config.toml
n_layer = 14
d_model = 512
n_head = 8
n_kv_head = 4
head_dim = 64
d_mlp = 1344
vocab_size = 8192
activation = "swiglu"
norm = "rmsnorm"
norm_place = "pre"
norm_eps = 1e-06
positions = "rope"
rope_base = 10000.0
rope_fraction = 1.0
qk_norm = false
attn_scale = 0.125
bias = "qkv"
tie_embeddings = true
parallel_block = false
init = "uniform"
init_std_qkv = 0.0572
init_std_o = 0.0
init_std_up = 0.0572
init_std_down = 0.0
optimizer = "adam_variant"
lr = 0.000706
beta1 = 0.95
beta2 = 0.99
weight_decay = 0.27
lr_head = 0.00858
grad_clip = 0.5
warmup_steps = 362
schedule = "wsd"
decay_fraction = 0.576
decay_shape = "linear"
final_lr_fraction = 0.05
batch_tokens = 131072
seq_len = 1024
doc_mask = true
train_tokens = 674500000
steps = 5147
dataset = "wikipedia_en"
Each number is 50 + 12 x the weight over its row's rms, rounded and kept within 0 to 99. Layers, rows and columns count from 0. The size before them is the row's rms in percent of the matrix's.

# down: layer 6 MLP down (transposed), 1344x512, rms 0.0286, rows 377-407, columns 288-319
# gate: layer 6 MLP gate, 1344x512, rms 0.0518, rows 378-408, columns 288-319
# up: layer 6 MLP up, 1344x512, rms 0.0501, rows 378-408, columns 288-319
down377 100:39 32 61 63 56 40 55 29 48 42 38 44 47 36 36 57 25 59 64 71 34 50 52 15 64 45 40 50 50 49 60 41
gate378 106:76 31 37 34 54 57 50 40 40 41 42 69 47 42 37 49 51 45 72 74 49 58 51 66 20 53 49 60 58 49 56 35
up378 102:42 33 64 51 37 63 68 60 36 63 48 39 41 44 51 66 52 44 40 71 63 60 33 49 58 24 64 55 51 49 46 42
down378 103:63 58 37 32 62 35 60 41 60 63 42 69 47 39 28 47 51 35 45 42 53 42 50 62 37 56 52 22 47 60 42 66
gate379 100:44 58 41 54 37 45 47 44 37 72 48 51 43 39 33 54 23 67 68 50 40 54 34 37 39 34 30 34 68 34 51 63
up379 103:36 58 31 49 55 32 64 46 68 42 60 36 42 66 57 22 42 44 50 61 60 52 49 36 62 41 66 62 51 57 63 65
down379 103:40 48 70 42 55 34 29 47 71 35 56 26 63 48 49 30 52 51 46 62 47 37 44 63 48 56 70 37 47 57 34 79
gate380 098:58 45 60 47 58 36 57 82 53 59 43 44 48 45 44 57 47 68 50 58 39 50 69 48 41 53 68 59 73 43 60 48
up380 098:54 42 65 43 65 50 31 61 48 54 61 49 47 52 44 57 63 37 65 55 32 57 30 50 55 41 43 57 48 38 46 48
down380 094:50 49 49 42 51 42 52 44 67 63 47 77 52 45 61 48 42 37 63 48 63 36 60 47 54 54 66 69 48 34 56 49
gate381 101:36 49 50 49 45 27 55 56 31 42 51 46 69 56 33 72 56 47 78 54 54 49 43 65 54 30 37 34 43 76 56 42
up381 100:76 52 66 48 43 52 67 70 70 60 65 49 60 61 65 36 54 44 35 43 59 49 45 42 37 48 41 48 48 38 60 49
down381 099:64 60 70 57 35 39 19 54 62 52 46 39 29 65 46 31 46 60 36 75 47 39 42 56 48 70 35 58 62 33 41 44
gate382 100:58 47 35 51 55 39 56 53 38 59 50 53 34 58 33 54 27 41 61 38 66 30 61 64 62 41 28 77 36 59 76 40
up382 099:45 21 47 51 47 56 51 31 45 77 40 43 42 56 55 31 40 62 51 56 38 45 57 37 51 39 43 55 60 50 46 37
down382 100:47 53 51 34 54 57 30 51 48 69 41 42 73 44 65 47 49 58 44 34 61 50 57 49 48 66 61 59 68 50 57 42
gate383 100:50 33 50 51 57 46 59 58 65 67 51 61 51 45 61 53 54 62 55 53 55 47 47 46 49 40 55 55 53 55 37 49
up383 102:52 47 36 62 43 34 43 49 62 45 59 29 31 52 34 34 52 48 52 56 44 57 59 47 35 70 59 16 42 49 60 50
down383 102:46 63 43 54 47 44 43 54 63 66 46 57 31 52 54 51 53 37 47 61 32 70 52 38 45 50 30 48 42 33 22 52
gate384 101:72 50 53 31 61 33 46 41 55 44 32 60 60 51 58 53 62 72 42 32 54 44 36 37 41 54 32 65 71 41 52 60
up384 100:66 46 56 24 65 66 58 61 61 32 63 54 62 49 59 47 34 27 41 47 64 47 34 62 53 50 60 46 44 47 42 72
down384 101:43 47 52 58 46 41 47 73 42 62 78 74 58 49 61 40 32 61 35 58 77 65 49 47 42 63 40 39 58 46 56 35
gate385 097:61 38 21 52 45 53 25 45 25 54 68 64 67 69 43 47 34 57 47 39 32 47 55 54 52 55 53 35 30 60 49 29
up385 100:35 48 77 44 60 37 42 49 59 70 44 61 54 38 56 26 57 60 65 59 57 36 53 52 51 48 55 50 42 50 66 58
down385 099:47 49 54 36 44 77 62 61 64 48 44 41 44 59 49 29 46 44 48 54 63 63 45 43 67 42 36 47 34 69 44 51
gate386 098:46 56 65 51 32 48 46 31 47 50 42 49 52 44 57 49 55 45 44 52 27 46 48 48 51 66 54 46 33 71 60 58
up386 101:64 46 51 61 26 61 41 43 43 50 39 53 54 60 70 69 60 43 65 48 48 53 27 42 42 39 75 54 60 53 40 57
down386 101:51 53 59 44 47 39 37 39 62 49 50 46 66 49 53 57 72 46 46 70 52 43 44 46 54 61 38 36 51 54 66 48
gate387 102:37 68 55 37 61 67 43 44 35 29 39 48 50 14 49 58 57 33 52 58 53 38 64 64 50 34 61 44 37 63 67 53
up387 103:82 59 69 46 45 69 40 63 61 36 46 35 36 40 77 40 43 59 54 57 41 27 43 59 35 48 43 59 81 67 42 55
down387 102:48 47 65 54 49 33 40 48 37 45 62 41 65 25 54 48 57 42 60 59 39 50 52 58 43 57 55 43 50 54 45 57
gate388 098:40 53 71 40 51 57 49 45 27 45 43 49 57 39 74 50 44 52 35 46 45 47 38 48 30 43 42 17 42 37 66 52
up388 098:56 57 44 36 48 48 56 20 41 53 48 38 63 31 51 35 56 32 52 58 57 41 48 51 59 71 56 35 55 47 31 71
down388 100:66 37 52 31 51 42 43 61 54 45 52 57 60 49 60 64 40 45 27 47 48 62 65 56 36 57 30 51 59 47 64 41
gate389 104:45 52 43 42 45 58 44 74 53 63 54 42 38 46 50 61 59 48 44 54 32 34 41 71 66 40 41 44 45 41 54 65
up389 098:58 52 49 81 56 57 50 61 61 35 50 63 37 34 67 40 47 75 46 38 49 28 20 47 34 62 51 59 57 67 61 59
down389 102:51 61 43 53 61 66 29 44 41 57 28 41 41 37 41 54 43 46 67 46 41 50 41 36 39 49 54 46 39 50 52 40
gate390 100:42 30 54 36 76 54 42 32 14 70 44 53 62 67 45 64 51 52 54 60 42 52 63 55 46 25 53 38 68 55 43 48
up390 099:46 45 45 67 60 59 50 56 63 47 64 53 55 49 59 36 72 34 68 51 41 58 43 72 51 48 64 49 71 26 53 58
down390 102:30 65 34 45 61 37 33 57 62 42 38 41 36 39 45 28 63 66 47 50 59 58 64 48 43 35 51 43 55 65 37 57
gate391 100:72 52 29 67 45 32 53 83 32 62 48 51 45 40 32 55 73 74 59 68 52 64 40 73 59 52 40 61 48 50 42 53
up391 101:43 61 51 41 49 43 59 46 53 53 29 67 46 51 46 25 40 46 18 54 29 69 48 37 62 42 54 50 60 73 61 62
down391 101:34 39 56 65 54 52 53 50 49 53 56 64 40 42 39 53 53 33 76 40 40 58 20 26 42 48 49 50 61 33 56 23
gate392 103:47 61 51 64 62 58 39 25 42 57 21 62 43 48 63 40 65 64 48 55 53 39 57 36 63 53 41 56 29 74 47 48
up392 101:43 63 61 60 47 62 58 51 39 39 43 69 35 53 37 54 46 32 34 74 42 56 37 57 52 58 36 37 34 43 44 65
down392 103:47 65 77 45 29 38 36 39 31 46 67 44 61 15 39 65 45 33 43 59 52 56 50 54 32 59 47 53 60 44 49 46
gate393 101:52 26 42 40 70 48 41 55 34 38 61 45 42 69 53 37 59 34 56 51 57 65 72 50 45 70 32 41 46 46 60 42
up393 100:32 49 74 39 34 64 32 62 62 30 50 60 65 61 53 40 42 42 58 42 46 66 44 60 52 70 51 28 51 72 52 68
down393 105:54 47 38 34 67 72 54 44 75 41 49 51 59 67 40 42 48 50 42 52 46 71 34 26 52 55 34 50 49 50 58 60
gate394 099:65 51 51 47 39 63 36 50 65 67 46 66 53 51 56 70 46 40 45 57 65 33 59 64 67 62 62 49 58 49 57 66
up394 097:62 38 47 49 48 24 35 55 44 41 41 37 32 51 50 42 83 53 45 38 62 54 64 73 57 51 64 60 45 29 41 38
down394 098:65 59 61 47 63 52 63 67 56 39 46 27 54 58 67 56 62 36 57 60 45 39 32 45 51 36 42 50 42 53 44 35
gate395 106:65 30 66 44 26 60 31 40 59 55 61 51 62 38 42 52 42 35 64 66 64 27 60 34 44 63 63 58 54 63 71 73
up395 103:37 47 59 54 64 60 51 45 32 67 52 44 67 20 46 55 58 57 69 57 55 56 28 34 51 55 56 35 56 39 45 49
down395 105:60 56 42 61 62 21 46 31 48 46 51 33 64 24 49 52 45 56 76 57 46 49 40 40 33 32 44 56 40 47 50 65
gate396 102:76 39 34 58 54 53 36 42 48 63 39 70 41 55 52 66 28 61 59 30 43 46 34 39 50 30 48 72 50 52 60 37
up396 102:58 53 49 53 52 34 34 43 44 51 53 58 33 64 62 42 39 33 60 55 41 47 56 70 71 46 58 38 48 45 34 48
down396 103:62 61 62 50 64 44 38 38 53 58 53 55 57 45 62 30 51 50 52 57 52 44 55 62 27 58 54 51 58 52 57 54
gate397 103:65 43 33 36 48 50 60 58 36 46 38 64 40 31 54 57 38 42 50 66 60 70 49 54 50 54 71 69 38 62 56 60
up397 101:38 32 65 34 41 34 50 57 58 54 61 48 63 54 47 65 35 40 42 58 31 61 41 45 62 43 29 61 68 41 47 64
down397 100:44 68 60 37 44 63 65 33 56 45 68 51 61 51 60 51 52 41 53 44 60 53 43 46 45 51 43 50 48 65 44 57
gate398 101:37 29 43 58 31 61 63 25 47 42 33 61 42 67 55 59 65 56 51 32 33 50 58 63 42 59 65 61 22 74 69 58
up398 099:42 63 57 46 44 44 62 48 56 46 43 59 49 46 53 83 42 38 62 39 40 45 72 44 42 28 27 71 38 46 38 48
down398 095:53 61 43 49 41 67 43 46 65 55 67 31 45 56 60 44 47 51 47 56 53 47 47 55 58 45 58 61 41 55 51 47
gate399 101:57 63 49 63 43 55 65 31 60 66 55 36 47 49 42 52 47 53 50 40 53 38 69 37 62 74 35 41 48 36 48 37
up399 101:51 55 50 76 66 53 43 36 42 40 58 66 44 66 54 52 35 39 61 32 55 61 55 40 50 54 66 69 32 68 46 38
down399 099:51 40 60 50 52 46 36 78 40 48 55 85 62 44 62 62 40 47 59 21 54 44 61 48 65 58 40 54 38 53 49 54
gate400 095:61 50 70 46 51 59 48 59 46 39 68 44 67 26 45 47 47 49 57 55 41 34 44 59 71 44 66 74 47 69 40 34
up400 099:47 36 34 78 53 48 70 58 73 53 41 49 46 57 39 38 28 54 76 77 37 50 64 49 55 42 58 50 35 30 34 43
down400 098:64 22 44 56 41 45 25 80 50 42 52 41 45 50 38 66 53 56 64 54 31 61 59 34 58 54 71 31 79 63 45 45
gate401 099:45 39 53 51 58 61 62 45 51 80 34 68 44 57 32 50 73 54 70 45 54 45 82 69 49 47 34 57 33 65 56 30
up401 100:43 31 53 49 74 29 45 49 64 59 64 44 43 49 20 57 68 60 43 76 47 33 65 58 56 33 61 62 67 61 61 39
down401 096:49 31 50 27 54 25 29 58 57 40 40 46 47 50 66 32 37 32 64 54 64 39 31 45 65 41 40 57 43 30 52 40
gate402 099:47 55 36 53 61 45 49 44 66 55 44 66 68 40 34 39 44 39 46 64 23 61 60 68 42 43 53 52 60 43 32 37
up402 101:60 51 47 63 47 59 32 50 22 59 46 51 41 22 31 66 65 45 51 66 35 43 71 64 51 38 67 56 64 58 57 60
down402 097:34 53 57 53 47 57 42 46 50 51 42 60 43 39 60 44 55 62 53 45 67 59 36 51 34 52 54 56 59 59 27 56
gate403 096:57 48 47 28 30 64 48 72 48 56 43 61 65 30 60 39 35 64 46 77 52 31 22 56 48 41 64 48 56 41 72 41
up403 099:53 41 44 57 53 56 52 50 50 57 47 58 37 67 51 56 32 33 59 58 61 46 74 47 65 62 23 22 42 62 58 32
down403 098:24 31 62 72 48 65 61 68 72 39 49 37 37 67 61 63 56 33 52 63 54 45 51 38 53 43 32 36 26 54 62 47
gate404 102:41 33 38 31 40 69 42 50 50 76 57 54 51 53 57 55 36 69 76 45 52 61 63 61 49 55 56 47 40 58 36 31
up404 101:56 49 64 48 66 44 55 58 44 52 37 63 26 54 59 73 74 47 61 55 56 58 41 51 43 56 64 54 46 49 64 67
down404 102:50 56 29 58 58 36 38 69 48 59 53 56 67 30 28 51 45 60 47 52 55 51 64 41 52 55 49 46 41 48 66 49
gate405 099:81 27 35 55 52 34 54 56 44 44 71 60 62 68 28 69 65 44 63 53 68 52 68 62 48 39 66 60 67 47 49 46
up405 095:29 42 57 35 28 45 34 73 37 51 44 52 53 48 59 60 55 57 34 54 47 57 39 50 34 50 55 53 31 73 47 77
down405 100:55 50 22 59 50 43 60 41 51 64 35 67 37 66 43 65 62 41 58 30 46 50 68 56 55 34 35 60 43 53 46 53
gate406 098:53 36 32 67 55 35 39 45 64 60 58 60 66 38 63 41 53 40 53 60 45 44 39 47 56 42 72 32 42 28 47 27
up406 097:55 54 53 53 39 62 63 34 63 76 44 54 70 30 61 52 60 52 40 67 32 48 55 66 51 52 61 50 38 52 66 22
down406 101:49 63 38 47 34 53 42 48 43 66 34 54 50 39 36 44 51 56 46 36 55 49 64 58 45 51 43 52 32 46 23 61
gate407 099:59 32 48 24 36 48 49 48 56 54 43 54 57 59 27 59 41 37 49 32 63 36 55 39 60 49 60 50 31 29 68 40
up407 097:54 63 60 60 44 56 42 41 58 47 55 60 41 50 51 44 57 50 59 64 32 51 43 41 56 29 75 39 68 45 47 47
down407 094:33 54 66 33 78 47 58 53 59 37 52 44 48 54 19 34 43 44 45 64 67 52 60 45 47 47 49 60 46 34 44 49
gate408 109:48 43 54 25 40 58 55 46 68 52 26 52 48 38 56 53 48 56 55 66 49 38 51 69 40 57 55 54 43 39 66 58
up408 105:58 39 32 23 48 32 70 44 66 26 52 50 51 42 89 43 57 42 52 74 44 58 55 49 31 59 46 36 65 45 48 42